Each number is 200 + 30 x the weight over its row's rms, rounded and kept within 0 to 999. Layers, rows and columns count from 0. The size before them is the row's rms in percent of the matrix's.

# up: layer 7 MLP up, 2048x256, rms 0.0823, rows 347-446, columns 96-127
# down: layer 7 MLP down (transposed), 2048x256, rms 0.155, rows 347-446, columns 96-127
up347,099,208,252,201,217,212,232,162,183,228,161,197,203,190,182,157,237,218,234,183,234,168,236,212,198,183,167,181,178,201,173,183,188
down347,105,167,199,204,208,241,144,136,215,242,193,178,240,254,216,239,201,175,211,222,200,221,196,209,274,255,225,188,246,203,227,181,177
up348,100,154,205,209,196,161,134,196,215,191,216,186,150,179,245,213,182,193,245,216,181,195,155,131,218,184,190,162,208,210,238,210,231
down348,099,208,201,235,186,201,234,173,221,183,211,217,204,211,206,175,209,181,189,160,188,213,175,189,239,264,179,192,187,169,199,204,149
up349,101,181,145,164,143,184,227,215,275,159,186,252,199,142,180,202,164,200,198,218,238,195,198,198,196,209,163,193,196,186,181,197,226
down349,100,243,271,247,216,232,190,140,187,238,189,167,168,217,183,197,261,170,170,181,193,206,230,160,171,170,196,231,212,221,201,194,166
up350,103,170,191,199,179,163,216,149,201,171,179,240,226,221,230,261,262,160,278,137,178,201,224,223,203,220,167,224,220,202,176,262,200
down350,106,209,206,176,219,249,163,224,207,159,197,206,160,202,205,178,186,227,248,137,200,196,190,209,143,167,207,172,203,178,222,199,210
up351,108,228,232,201,183,225,263,175,223,174,164,226,166,196,245,217,147,237,128,200,216,108,164,241,226,234,117,205,202,176,177,225,160
down351,109,189,205,200,146,227,199,244,144,179,206,222,290,224,166,210,162,212,194,224,209,170,181,189,182,205,206,214,218,225,147,164,170
up352,098,204,174,215,250,133,187,201,185,208,197,202,225,238,156,180,196,181,171,232,240,175,234,263,217,179,189,224,220,195,165,198,188
down352,100,146,209,209,218,181,217,224,210,186,260,256,157,176,172,219,232,178,242,194,197,176,168,254,236,181,210,229,230,193,222,198,183
up353,111,161,212,120,235,175,218,196,187,211,201,253,186,261,184,184,155,249,271,224,239,254,183,223,216,252,197,205,218,183,226,260,237
down353,106,210,245,184,222,232,176,174,157,197,184,226,204,207,199,193,153,179,258,234,238,198,203,224,139,214,215,193,220,234,224,199,226
up354,097,225,201,268,166,166,165,154,216,181,242,167,219,249,215,175,229,189,275,214,188,183,156,151,210,200,147,228,256,156,182,215,180
down354,092,151,251,216,177,216,254,217,211,193,164,190,194,223,183,242,197,256,158,186,177,214,213,193,166,173,238,232,182,191,178,210,178
up355,102,251,195,185,178,136,175,116,204,172,172,195,230,213,210,200,208,291,253,231,226,229,202,230,211,195,178,208,238,201,202,183,178
down355,103,238,165,173,260,185,231,204,194,232,149,196,159,198,204,188,217,199,218,205,205,177,199,176,186,246,176,221,199,190,216,183,190
up356,101,202,183,230,196,171,208,160,200,208,193,209,241,205,163,201,236,174,218,201,209,233,159,203,208,175,192,212,234,196,206,195,167
down356,098,177,216,188,183,164,252,154,223,216,154,163,211,198,219,217,147,199,219,239,195,240,216,187,179,258,185,205,198,218,210,237,156
up357,098,160,204,169,215,214,235,173,234,177,199,246,188,204,234,206,158,213,182,208,178,235,251,257,194,212,239,213,183,192,228,207,151
down357,098,209,237,235,207,147,208,262,233,200,214,193,173,174,163,178,193,194,158,194,213,182,244,216,204,148,178,211,222,163,195,188,237
up358,106,180,149,204,191,187,187,206,177,156,189,206,212,203,220,186,218,230,182,225,247,226,213,133,172,198,145,189,176,212,173,189,224
down358,109,185,193,208,189,234,221,240,173,172,204,192,144,185,215,176,201,195,170,174,160,188,169,172,226,173,211,147,185,196,240,229,143
up359,101,189,157,207,170,168,192,206,186,205,196,256,206,192,212,208,198,257,188,205,215,196,157,217,206,172,182,204,229,293,159,169,179
down359,103,180,211,262,171,147,239,155,283,184,250,217,197,209,171,177,213,233,234,206,206,184,231,205,243,254,175,163,181,175,194,193,183
up360,100,151,171,176,166,190,187,166,201,168,207,320,202,212,197,193,188,198,190,205,233,211,215,219,178,148,192,174,177,184,133,195,252
down360,097,184,188,229,215,239,219,200,202,178,226,198,231,142,232,188,217,151,187,240,193,200,190,213,192,205,217,181,168,214,176,175,160
up361,095,186,144,164,224,203,182,220,145,216,219,227,203,194,214,145,181,214,195,205,199,194,228,210,160,178,133,199,198,215,251,195,252
down361,091,242,178,215,197,213,252,235,201,153,195,161,230,223,180,195,177,190,230,202,197,141,206,152,195,176,222,231,279,262,166,246,235
up362,106,211,168,168,246,174,228,181,187,192,149,219,167,187,218,220,236,229,227,197,205,207,185,228,243,183,158,133,210,215,245,185,262
down362,105,214,239,256,203,176,176,184,189,227,185,208,204,130,156,211,233,220,143,123,206,224,235,202,173,174,243,164,195,261,231,226,187
up363,101,190,190,256,203,164,199,216,182,144,182,184,161,252,193,209,195,176,220,198,224,199,119,228,240,195,159,181,195,193,189,189,206
down363,105,204,157,198,181,239,161,239,178,243,169,225,242,215,178,187,181,200,121,229,143,227,180,189,194,205,268,252,251,131,163,228,204
up364,092,174,229,215,251,206,186,175,202,183,214,238,149,190,221,246,227,164,250,185,211,198,209,182,182,197,225,215,192,214,168,178,152
down364,088,244,267,193,227,224,137,127,211,191,209,184,206,214,227,235,211,180,181,202,235,169,206,185,269,217,188,207,174,214,206,193,253
up365,099,158,187,201,210,172,178,224,263,193,182,197,182,240,205,226,214,189,162,194,225,224,171,177,205,165,204,226,204,204,204,187,190
down365,095,186,206,225,252,230,231,212,264,182,148,242,231,224,199,232,184,175,221,183,208,220,191,201,206,213,217,200,231,160,222,210,245
up366,108,213,187,216,176,171,215,198,227,182,180,239,138,169,197,224,169,163,164,237,190,218,215,196,178,193,175,168,147,187,176,212,267
down366,104,161,211,231,197,217,233,170,202,201,242,163,276,226,115,169,238,204,188,242,179,169,195,201,243,228,189,185,193,246,196,152,225
up367,098,195,196,197,200,195,167,208,169,188,165,238,255,179,190,200,214,191,180,225,246,159,136,203,217,201,133,191,223,208,145,264,191
down367,097,250,216,185,208,214,190,171,201,201,173,158,225,208,110,217,225,174,207,187,203,201,210,169,277,201,202,209,206,183,207,180,149
up368,101,193,221,156,201,157,167,190,269,225,172,235,178,231,192,225,203,198,171,252,181,241,223,194,219,248,190,242,208,240,230,220,241
down368,101,196,126,202,182,187,230,266,165,219,217,136,217,196,192,174,217,177,178,187,181,235,196,178,168,221,245,224,208,204,175,96,190
up369,100,207,164,144,198,194,256,127,234,144,192,241,208,195,199,248,154,211,200,179,222,221,154,196,228,195,190,160,242,180,251,187,216
down369,102,150,189,214,183,247,164,214,195,238,193,192,226,159,235,175,166,155,173,216,179,137,176,203,230,263,222,263,164,198,183,244,249
up370,094,229,246,179,226,213,157,212,194,190,239,189,221,223,187,174,119,209,208,173,162,197,213,207,218,234,231,171,186,220,144,200,178
down370,096,229,220,151,237,143,204,196,225,196,243,204,205,237,177,210,212,176,209,189,237,163,201,180,205,177,184,187,233,166,190,152,240
up371,100,159,184,186,159,199,192,180,178,207,268,191,236,208,183,218,159,255,219,217,207,202,136,197,194,180,179,233,247,178,244,197,216
down371,096,210,173,197,197,167,174,234,235,197,209,220,197,175,230,249,224,134,166,173,229,203,239,218,199,193,225,215,189,199,185,167,206
up372,100,227,203,213,215,209,175,119,153,227,239,186,220,226,243,197,195,229,245,215,222,192,142,186,187,165,152,217,215,155,238,176,203
down372,105,178,175,227,189,187,212,181,207,153,237,189,199,205,208,140,222,209,189,203,211,173,139,195,266,234,242,172,257,186,214,140,148
up373,102,191,207,196,238,221,156,213,173,236,218,205,238,256,209,186,173,186,206,205,152,191,206,155,167,193,192,211,229,155,159,161,151
down373,103,150,188,155,172,195,182,221,216,238,217,162,128,217,237,228,196,286,215,209,141,223,161,247,235,191,221,167,228,205,197,200,140
up374,099,179,193,237,179,176,206,194,184,197,202,206,225,202,202,207,215,205,173,209,163,239,185,183,137,211,238,217,202,191,222,213,173
down374,098,148,170,150,223,253,209,157,207,230,189,224,211,172,216,221,188,184,206,209,221,156,183,189,182,185,171,207,182,180,186,192,157
up375,107,233,189,179,213,160,205,172,214,170,205,184,205,199,204,202,207,190,255,214,219,194,202,220,178,211,209,173,128,152,238,247,194
down375,102,165,149,240,212,163,242,228,177,233,210,192,168,176,237,133,203,211,230,180,244,182,218,206,213,215,196,222,189,160,240,170,192
up376,095,170,189,234,213,211,150,227,204,143,200,212,217,219,165,180,156,206,193,181,144,191,213,218,162,198,221,148,200,219,216,156,223
down376,094,237,178,162,162,223,238,260,216,180,219,185,216,215,241,234,228,206,179,249,201,185,171,197,184,211,167,209,158,194,216,187,183
up377,096,238,188,156,205,154,171,246,184,169,257,173,231,207,228,184,232,223,176,216,214,207,184,239,191,233,203,161,166,163,244,184,230
down377,098,229,172,221,210,159,234,241,204,179,178,187,164,195,239,228,175,184,243,129,200,245,205,189,198,168,192,182,204,213,160,219,223
up378,096,155,200,238,217,211,243,191,209,158,200,161,163,204,225,210,207,204,274,201,210,185,216,169,177,221,177,182,206,202,169,209,233
down378,093,222,214,227,223,236,209,210,172,244,135,214,201,216,210,196,228,196,217,251,171,211,228,275,140,220,172,217,225,134,227,184,181
up379,102,229,189,217,197,240,199,179,183,169,180,227,211,178,178,216,210,182,287,229,190,225,176,207,177,210,200,236,232,158,128,196,226
down379,092,189,198,151,205,242,221,191,207,223,228,269,206,156,163,185,219,207,242,156,164,155,218,276,142,201,172,244,138,207,165,253,185
up380,101,189,223,137,198,198,190,202,227,187,189,207,190,177,239,153,196,206,172,188,226,185,198,206,196,231,227,250,222,267,226,218,228
down380,108,226,176,185,215,252,152,194,221,223,256,181,240,192,191,191,200,166,216,266,194,167,257,227,198,190,208,211,132,216,214,228,190
up381,096,198,198,226,217,163,199,232,222,219,177,177,216,288,242,201,165,149,213,202,187,208,226,190,163,167,307,194,200,177,187,214,231
down381,093,211,231,220,158,186,197,228,209,161,196,200,210,200,194,124,180,155,180,166,201,138,180,213,217,215,210,199,123,217,180,187,230
up382,094,195,238,213,217,215,214,213,220,207,237,233,194,240,162,215,230,208,215,195,225,228,178,182,210,161,214,179,233,139,209,203,211
down382,088,218,176,188,119,183,240,210,203,185,193,229,194,214,214,171,155,213,187,211,243,184,217,242,155,229,245,169,184,120,215,206,248
up383,097,182,212,201,193,166,206,164,235,210,224,248,232,198,129,178,214,232,222,201,225,154,206,194,222,178,222,205,195,147,201,231,160
down383,098,186,220,243,174,267,225,210,188,277,146,168,200,200,196,240,205,184,177,221,224,220,248,219,177,210,236,241,205,157,162,247,201
up384,098,192,165,157,215,170,167,186,200,167,161,210,222,207,203,213,167,186,199,194,220,216,206,183,164,176,189,193,180,184,200,214,187
down384,091,213,220,239,157,247,202,240,167,173,210,212,177,161,213,211,268,251,169,208,213,198,201,246,189,178,158,233,230,190,233,197,189
up385,103,194,190,172,192,146,173,203,215,169,169,195,195,143,193,238,211,168,240,220,203,185,229,162,225,185,181,195,230,190,177,167,225
down385,108,229,243,202,233,210,221,216,137,237,221,232,219,203,210,221,206,214,184,238,228,207,236,197,257,230,206,184,191,218,214,187,183
up386,101,174,209,208,176,195,165,175,233,246,209,198,191,186,217,204,219,207,173,100,205,222,188,207,197,199,189,192,248,197,214,231,195
down386,101,171,163,180,220,191,220,193,230,182,219,209,213,144,210,199,186,151,241,171,178,199,233,218,180,185,140,266,209,178,196,174,183
up387,107,223,210,191,218,196,199,197,213,183,154,197,210,151,158,191,237,178,199,255,198,210,192,204,175,214,149,191,269,199,207,191,134
down387,109,233,150,214,226,251,177,191,196,214,198,162,183,147,199,220,232,196,224,204,181,229,220,174,239,210,227,207,157,152,212,173,294
up388,104,186,181,234,281,210,209,171,193,206,197,229,207,191,211,205,112,184,210,217,259,143,196,209,199,184,169,171,196,147,129,192,186
down388,100,182,207,148,162,221,208,236,224,219,209,121,262,150,198,204,188,256,222,270,167,185,266,168,209,228,212,149,201,177,220,236,230
up389,101,203,246,234,156,204,207,205,209,144,196,221,182,188,233,182,195,173,164,214,215,222,194,240,114,217,186,171,218,127,168,222,189
down389,100,184,225,212,186,225,211,250,154,194,264,170,221,229,197,209,127,235,215,231,217,182,217,188,246,187,173,228,216,190,195,192,189
up390,099,178,272,180,200,147,215,168,197,212,238,211,273,218,225,238,164,210,192,231,193,194,241,223,194,163,223,212,212,225,136,227,167
down390,098,248,177,213,197,172,249,182,203,234,182,203,183,183,173,192,176,180,217,108,221,227,187,193,159,173,183,215,200,175,190,180,144
up391,106,220,174,162,200,208,172,181,183,184,232,201,266,237,202,211,202,215,194,219,199,220,218,211,177,231,235,229,239,168,212,174,211
down391,101,208,207,208,207,219,229,228,210,233,202,217,150,241,188,213,149,210,206,149,231,238,192,220,262,158,179,192,179,183,213,162,202
up392,095,211,174,199,174,195,173,226,231,202,254,176,149,216,145,219,177,227,226,164,183,215,201,172,200,206,270,142,173,201,146,174,222
down392,101,221,201,190,216,153,196,318,239,138,212,208,205,212,174,176,228,172,205,201,255,155,221,223,179,236,228,227,234,193,229,216,145
up393,107,203,233,145,156,248,201,180,166,180,198,242,182,203,222,200,115,174,218,259,223,202,271,172,216,168,166,210,267,221,188,197,173
down393,107,204,216,134,279,202,189,220,185,168,211,261,186,173,188,199,164,190,165,232,198,182,230,215,182,240,232,207,205,193,223,240,240
up394,102,205,230,213,198,223,163,143,198,185,214,223,156,193,193,148,210,211,199,248,205,208,188,241,220,219,233,197,211,224,214,198,207
down394,100,171,198,224,186,171,159,149,190,166,207,169,189,167,227,201,193,190,189,247,159,202,187,157,221,222,207,151,169,214,174,186,197
up395,098,171,155,206,170,197,168,229,237,214,215,193,187,209,266,214,229,219,233,195,174,196,150,151,160,218,166,137,211,212,196,183,222
down395,098,231,177,177,223,270,225,228,164,197,246,174,253,201,161,218,248,153,179,215,190,239,192,234,219,157,226,236,233,177,223,244,269
up396,092,152,236,260,186,227,162,214,272,197,193,139,221,195,212,185,157,159,196,224,177,199,184,175,173,147,230,197,197,201,158,187,211
down396,094,197,178,185,170,204,228,195,219,188,164,170,171,140,175,191,186,210,167,238,188,247,190,180,150,198,223,254,205,184,183,257,205
up397,097,200,245,226,195,211,181,209,173,165,228,196,186,186,212,159,197,153,230,187,256,199,155,213,151,183,179,180,205,247,198,158,192
down397,091,161,158,213,181,139,253,127,206,168,238,251,163,189,165,196,224,205,211,222,186,251,200,180,191,251,135,179,211,171,193,255,200
up398,102,235,165,221,175,205,224,218,204,189,231,194,222,154,204,202,221,119,191,152,215,242,203,199,202,218,243,209,206,210,169,214,190
down398,105,227,153,220,238,207,245,151,228,210,163,209,201,183,165,224,221,228,213,189,207,200,193,171,224,230,245,235,154,214,229,212,228
up399,099,226,205,187,212,231,188,190,195,169,184,205,184,175,257,225,189,203,135,220,199,229,159,200,174,198,221,168,207,195,141,212,181
down399,098,175,138,246,194,235,245,218,173,141,205,210,157,186,144,182,165,204,217,221,188,188,178,217,134,220,225,178,202,180,216,280,207
up400,097,192,175,218,204,203,185,165,224,229,199,249,189,223,266,170,205,253,212,181,199,201,188,186,241,195,201,227,173,161,207,164,192
down400,099,186,236,188,223,181,142,154,161,207,205,211,214,227,219,190,233,198,236,201,148,212,215,179,219,173,198,185,196,171,168,184,243
up401,098,212,187,251,177,174,180,212,172,247,164,219,179,230,194,235,208,149,216,215,205,161,184,195,197,202,185,263,175,171,188,145,210
down401,090,209,178,233,246,202,205,200,225,176,218,195,219,171,224,185,175,192,217,166,182,251,219,205,170,217,175,183,198,196,213,184,176
up402,095,173,228,199,219,229,211,207,240,204,160,191,153,209,175,168,167,171,182,214,210,235,207,202,138,180,216,191,227,116,160,167,202
down402,102,238,193,192,277,196,199,228,256,229,186,198,233,213,208,165,116,205,166,234,201,204,151,227,188,128,242,231,149,190,180,197,162
up403,102,184,215,209,205,194,217,244,207,183,167,185,209,208,189,264,221,228,227,175,224,180,149,247,181,176,181,186,213,188,257,214,133
down403,102,183,127,200,197,259,200,206,156,243,193,195,216,235,190,203,173,175,246,249,176,210,163,181,252,206,203,223,201,176,179,212,153
up404,107,271,202,186,219,220,207,194,272,198,173,198,178,153,228,199,220,177,251,188,215,198,128,203,242,238,238,201,171,107,183,154,195
down404,106,217,202,198,187,208,160,156,182,180,169,134,209,165,172,213,180,185,157,170,179,195,231,207,175,173,139,208,226,210,192,208,241
up405,105,154,173,200,225,153,192,152,231,178,210,176,212,225,202,169,206,209,196,153,207,192,195,174,190,203,173,151,173,162,185,273,186
down405,099,201,209,206,214,230,183,231,189,211,174,207,171,187,264,175,206,216,199,208,171,252,157,217,153,192,188,212,211,202,225,239,157
up406,096,185,200,166,200,180,268,165,209,204,165,200,172,169,241,241,189,223,176,121,222,200,186,169,206,184,213,179,144,208,209,212,272
down406,106,183,147,273,206,165,154,209,230,216,230,262,139,184,214,271,154,184,200,226,169,216,225,224,172,186,124,178,202,168,210,223,235
up407,099,202,191,228,210,170,201,204,164,207,221,229,147,164,201,201,194,199,244,248,249,145,262,211,234,176,198,170,166,149,211,182,244
down407,101,149,189,237,205,188,186,164,189,186,216,220,191,224,184,203,249,224,207,222,204,239,129,193,193,182,165,219,179,199,184,215,157
up408,099,213,230,244,198,208,160,240,265,138,214,181,216,231,171,238,175,212,143,222,238,231,257,193,177,212,203,151,223,172,204,186,209
down408,099,168,233,154,189,221,193,202,171,202,149,216,183,157,247,197,250,187,225,151,196,212,132,145,205,186,157,278,151,192,211,225,179
up409,095,268,253,245,224,233,141,268,235,214,169,227,193,199,237,213,206,179,240,236,228,223,215,193,200,178,265,178,151,198,191,232,181
down409,101,161,203,250,200,182,208,315,177,233,196,204,219,241,201,256,184,211,172,166,175,192,186,237,186,227,175,228,190,178,184,164,204
up410,100,201,195,251,196,136,223,190,194,241,236,135,232,240,243,169,193,223,198,209,196,223,207,203,267,192,194,190,185,168,203,168,181
down410,096,147,221,172,175,196,226,201,189,221,207,234,186,191,264,229,209,188,221,121,199,234,244,240,185,220,177,190,205,247,193,206,217
up411,103,157,122,183,192,220,177,191,224,159,196,253,267,223,169,203,146,207,202,214,165,254,190,209,222,166,209,249,146,207,210,233,211
down411,110,145,208,239,179,124,257,202,241,222,147,206,175,202,185,236,214,208,219,222,176,226,251,194,216,196,198,179,238,153,199,213,176
up412,100,269,207,162,186,153,265,192,195,166,231,246,223,234,182,198,216,182,202,195,144,205,205,184,192,177,213,154,213,179,210,224,239
down412,106,176,183,186,241,224,184,212,198,208,172,175,206,169,130,232,212,252,157,209,176,159,235,230,169,223,175,185,196,178,207,241,174
up413,098,207,162,121,175,243,188,160,202,190,195,240,216,248,157,209,241,205,193,239,191,269,220,225,165,243,177,130,222,238,220,214,194
down413,097,168,236,166,228,225,211,225,163,145,195,198,202,200,238,183,224,231,254,184,193,190,136,214,209,178,183,278,180,227,176,193,189
up414,098,163,198,189,202,190,185,209,239,186,251,236,235,213,211,234,244,210,219,199,142,156,169,222,197,203,176,196,193,179,228,179,235
down414,090,200,173,184,156,235,209,180,190,260,255,205,192,198,219,165,182,206,238,200,227,163,201,209,265,141,257,228,191,217,238,209,206
up415,097,181,213,154,177,233,248,169,211,208,157,218,153,248,196,170,203,191,238,230,186,199,209,190,182,157,183,202,194,171,174,172,143
down415,099,217,227,226,194,210,179,211,210,214,185,210,258,170,198,274,221,210,217,149,191,203,235,146,210,177,235,199,223,184,262,201,236
up416,103,196,180,235,223,208,205,227,195,171,214,199,154,227,200,228,199,181,225,193,252,232,227,191,205,184,212,214,163,210,132,216,220
down416,101,148,218,204,228,206,192,214,187,262,178,177,197,145,205,185,211,103,165,195,172,199,181,210,226,183,210,228,209,234,224,245,156
up417,104,218,207,227,235,172,181,199,184,211,172,200,243,176,184,163,170,174,195,171,260,209,244,227,168,151,177,226,229,202,205,178,181
down417,101,150,222,199,170,169,207,188,130,184,190,188,233,235,150,189,172,187,235,172,284,221,209,224,172,203,174,252,221,225,231,177,178
up418,098,184,199,184,242,209,198,190,220,204,231,214,205,159,214,236,209,181,168,181,220,189,213,194,201,209,182,176,207,179,198,135,243
down418,101,263,211,198,229,169,198,254,205,168,147,252,165,203,255,169,215,220,205,213,187,204,230,215,190,222,172,202,242,190,209,201,219
up419,105,198,219,193,181,203,197,204,183,191,193,206,236,245,211,248,201,204,224,197,215,310,194,178,206,210,167,209,189,224,220,195,185
down419,104,178,245,215,187,209,180,176,239,218,184,160,232,226,245,243,223,190,149,187,190,205,275,192,183,235,225,181,211,206,226,249,216
up420,097,230,186,179,258,175,172,179,129,158,161,180,191,207,272,144,207,229,158,234,124,191,230,206,186,208,226,221,145,191,198,230,188
down420,096,195,221,206,224,176,250,215,200,235,168,165,254,226,159,247,214,150,221,181,218,210,223,211,157,215,222,236,172,166,240,210,209
up421,099,202,195,172,201,191,207,215,186,195,201,200,153,221,182,228,185,140,251,182,136,171,202,202,197,188,225,218,179,176,136,172,186
down421,098,194,243,218,170,216,200,206,216,220,211,141,230,190,255,163,249,239,205,206,230,182,156,169,199,178,216,198,138,186,235,203,227
up422,098,214,213,167,169,159,148,175,167,169,230,203,203,185,192,252,236,226,205,198,245,250,218,243,169,170,232,174,171,199,198,228,212
down422,102,182,208,201,195,185,236,214,235,192,241,193,211,228,211,228,150,192,193,187,167,210,157,150,195,164,206,230,197,232,225,168,240
up423,095,230,175,201,199,199,128,185,196,205,149,231,215,274,196,185,138,212,195,211,238,171,160,270,207,213,215,124,142,202,267,239,235
down423,094,248,223,230,186,221,218,230,201,202,156,196,206,174,184,209,175,217,237,235,175,187,139,194,209,143,194,250,224,210,185,179,156
up424,101,207,202,204,226,137,246,190,152,167,224,187,198,216,222,170,182,232,219,242,202,145,180,175,187,188,221,194,225,177,177,231,220
down424,102,234,228,216,205,212,239,253,244,197,175,225,211,222,219,199,199,175,179,186,183,223,183,211,228,238,219,150,245,242,157,197,153
up425,097,205,174,170,230,195,177,220,191,165,206,208,270,189,199,255,192,179,246,227,193,229,202,208,196,172,168,215,202,218,181,211,226
down425,099,199,207,214,232,165,282,225,215,188,220,240,200,195,213,172,191,220,222,242,175,193,165,172,204,179,184,214,189,244,294,220,225
up426,097,222,240,217,170,185,220,166,203,168,196,201,177,174,230,243,202,199,203,216,256,198,177,150,234,144,179,198,276,162,187,225,135
down426,101,188,243,194,236,149,246,149,168,239,176,170,218,229,196,176,177,188,246,233,190,225,174,227,229,185,153,188,161,254,193,187,263
up427,102,236,185,252,206,232,174,206,208,185,193,199,181,204,208,258,214,180,226,163,244,266,140,190,215,203,204,230,248,217,149,151,222
down427,101,207,221,166,258,184,201,157,206,233,254,196,196,244,202,214,163,205,244,253,179,188,238,244,226,195,181,250,203,205,198,188,176
up428,103,238,212,208,238,226,243,202,179,195,223,176,253,177,140,230,185,153,180,197,177,194,244,246,212,200,175,198,174,216,209,228,185
down428,100,241,147,121,209,198,191,177,177,163,226,185,223,219,236,166,169,184,273,156,172,166,201,180,218,148,201,214,189,196,163,208,166
up429,100,189,203,228,228,210,160,164,227,173,217,125,224,189,188,230,195,229,186,209,198,202,177,171,208,187,187,139,200,208,172,211,180
down429,097,170,247,234,197,166,226,189,175,185,215,238,159,231,238,255,235,188,263,220,209,170,199,255,203,221,166,205,225,211,273,233,145
up430,094,208,249,252,180,252,211,205,219,171,187,184,184,199,174,226,243,201,235,214,173,176,175,153,220,236,194,176,232,171,175,195,207
down430,096,206,229,193,231,237,189,243,214,271,203,213,186,215,204,222,174,246,185,213,248,161,208,186,197,202,232,239,213,168,197,233,230
up431,098,210,190,215,202,197,165,172,160,232,224,226,206,203,189,167,174,204,243,156,238,209,168,181,190,176,167,131,178,244,157,218,161
down431,099,196,189,217,207,246,143,210,192,212,210,230,186,201,236,199,175,161,172,254,190,180,236,169,228,183,199,235,187,185,207,190,175
up432,101,201,202,142,185,198,123,192,183,204,178,240,182,192,175,188,231,213,228,201,192,202,168,184,151,215,240,257,164,226,162,170,188
down432,098,188,186,160,190,254,197,175,187,176,221,163,209,183,192,194,184,192,230,183,231,220,181,229,199,173,201,214,213,171,191,265,204
up433,097,176,180,193,215,181,206,241,190,145,154,227,226,158,232,172,206,173,205,216,202,201,194,246,226,156,190,191,252,249,208,141,201
down433,093,265,226,215,192,209,190,334,240,192,193,196,180,217,177,212,215,205,195,231,157,159,216,244,201,234,165,181,153,182,140,219,260
up434,099,189,178,228,171,191,183,149,191,210,200,184,217,228,273,213,205,171,206,206,150,222,212,204,224,183,187,179,223,155,186,184,224
down434,105,194,187,233,152,204,223,130,223,175,215,198,232,208,180,238,217,223,194,239,204,159,194,261,210,192,194,238,193,243,171,119,192
up435,092,188,190,179,198,226,217,233,187,272,201,187,226,209,165,211,187,284,213,205,171,240,216,177,190,228,171,171,141,194,167,234,240
down435,096,217,218,221,170,170,211,220,235,148,218,159,194,205,235,223,172,244,209,258,201,159,182,234,144,199,227,268,292,202,220,209,169
up436,109,212,177,226,217,265,171,132,185,203,205,240,173,201,202,187,211,198,181,195,194,180,208,206,149,184,207,176,159,184,152,241,231
down436,100,150,159,201,207,231,255,168,245,214,256,222,223,139,183,188,192,211,162,248,216,235,215,186,177,215,152,263,260,192,197,216,157
up437,104,237,183,183,191,149,192,159,219,200,236,176,179,221,224,256,189,203,201,176,187,233,202,196,233,172,214,157,234,218,168,230,240
down437,104,186,182,153,129,234,172,211,153,192,188,199,217,232,137,211,177,210,265,169,208,223,168,220,212,249,265,184,188,209,179,169,261
up438,096,199,183,180,220,197,189,227,205,183,166,195,187,209,240,225,201,149,232,206,203,194,188,234,182,222,198,247,174,155,193,187,258
down438,091,264,231,168,249,179,205,248,172,189,175,159,170,149,233,157,167,184,199,173,210,205,241,201,165,200,204,181,208,198,181,200,214
up439,099,181,228,179,226,202,202,201,220,187,226,216,187,195,238,180,210,221,218,241,198,231,191,204,221,141,203,199,146,204,182,187,171
down439,100,193,204,208,206,160,204,196,227,212,178,229,166,175,194,169,177,99,194,175,190,190,175,178,186,210,174,203,197,256,214,228,197
up440,102,212,198,190,167,210,154,242,251,132,230,187,178,161,217,193,221,190,185,202,262,204,197,234,220,209,226,201,304,186,169,215,245
down440,108,234,212,158,232,246,211,174,163,234,178,176,225,215,179,185,139,200,221,160,242,225,163,189,148,167,187,193,211,200,195,193,168
up441,102,182,228,242,221,195,218,225,150,243,206,190,145,178,225,164,194,199,215,220,214,182,169,147,180,230,205,221,236,207,208,231,229
down441,106,253,260,206,210,192,144,158,242,211,185,199,196,247,259,232,211,187,191,248,204,231,186,175,202,215,182,89,169,272,216,240,194
up442,095,206,188,146,208,198,173,220,198,221,234,236,212,205,190,204,154,200,226,215,216,158,244,197,176,210,249,252,237,159,241,154,171
down442,091,235,206,168,211,227,187,196,164,196,180,188,130,171,184,209,234,216,172,175,250,228,212,196,221,197,186,197,168,208,206,239,211
up443,101,212,200,208,187,204,281,196,171,180,205,227,186,174,197,226,162,217,211,220,216,248,183,190,189,157,221,265,202,177,181,169,199
down443,101,218,183,164,185,204,168,177,190,167,209,184,245,181,243,249,225,212,167,228,185,243,157,264,215,213,249,255,160,211,231,206,223
up444,103,235,148,222,145,152,220,187,201,198,199,233,151,190,197,205,234,216,255,216,186,188,196,180,212,202,168,244,264,197,186,198,275
down444,099,148,181,171,237,194,186,154,158,255,202,160,143,174,208,159,180,205,203,217,230,223,186,180,155,233,215,204,251,137,177,188,195
up445,097,242,161,136,195,238,231,233,236,152,204,196,177,218,241,192,151,230,189,218,230,190,227,262,157,211,221,181,229,155,211,203,208
down445,095,219,210,247,174,198,173,198,178,205,202,192,155,199,197,280,203,144,242,236,205,221,144,193,185,190,154,190,211,210,201,242,174
up446,096,135,178,195,192,182,273,156,197,181,200,210,218,176,195,148,184,211,189,176,234,261,272,206,158,195,217,185,175,152,188,194,225
down446,097,207,172,218,236,231,174,111,200,232,200,235,158,221,182,197,180,203,171,237,208,242,140,198,208,194,192,235,211,216,159,170,201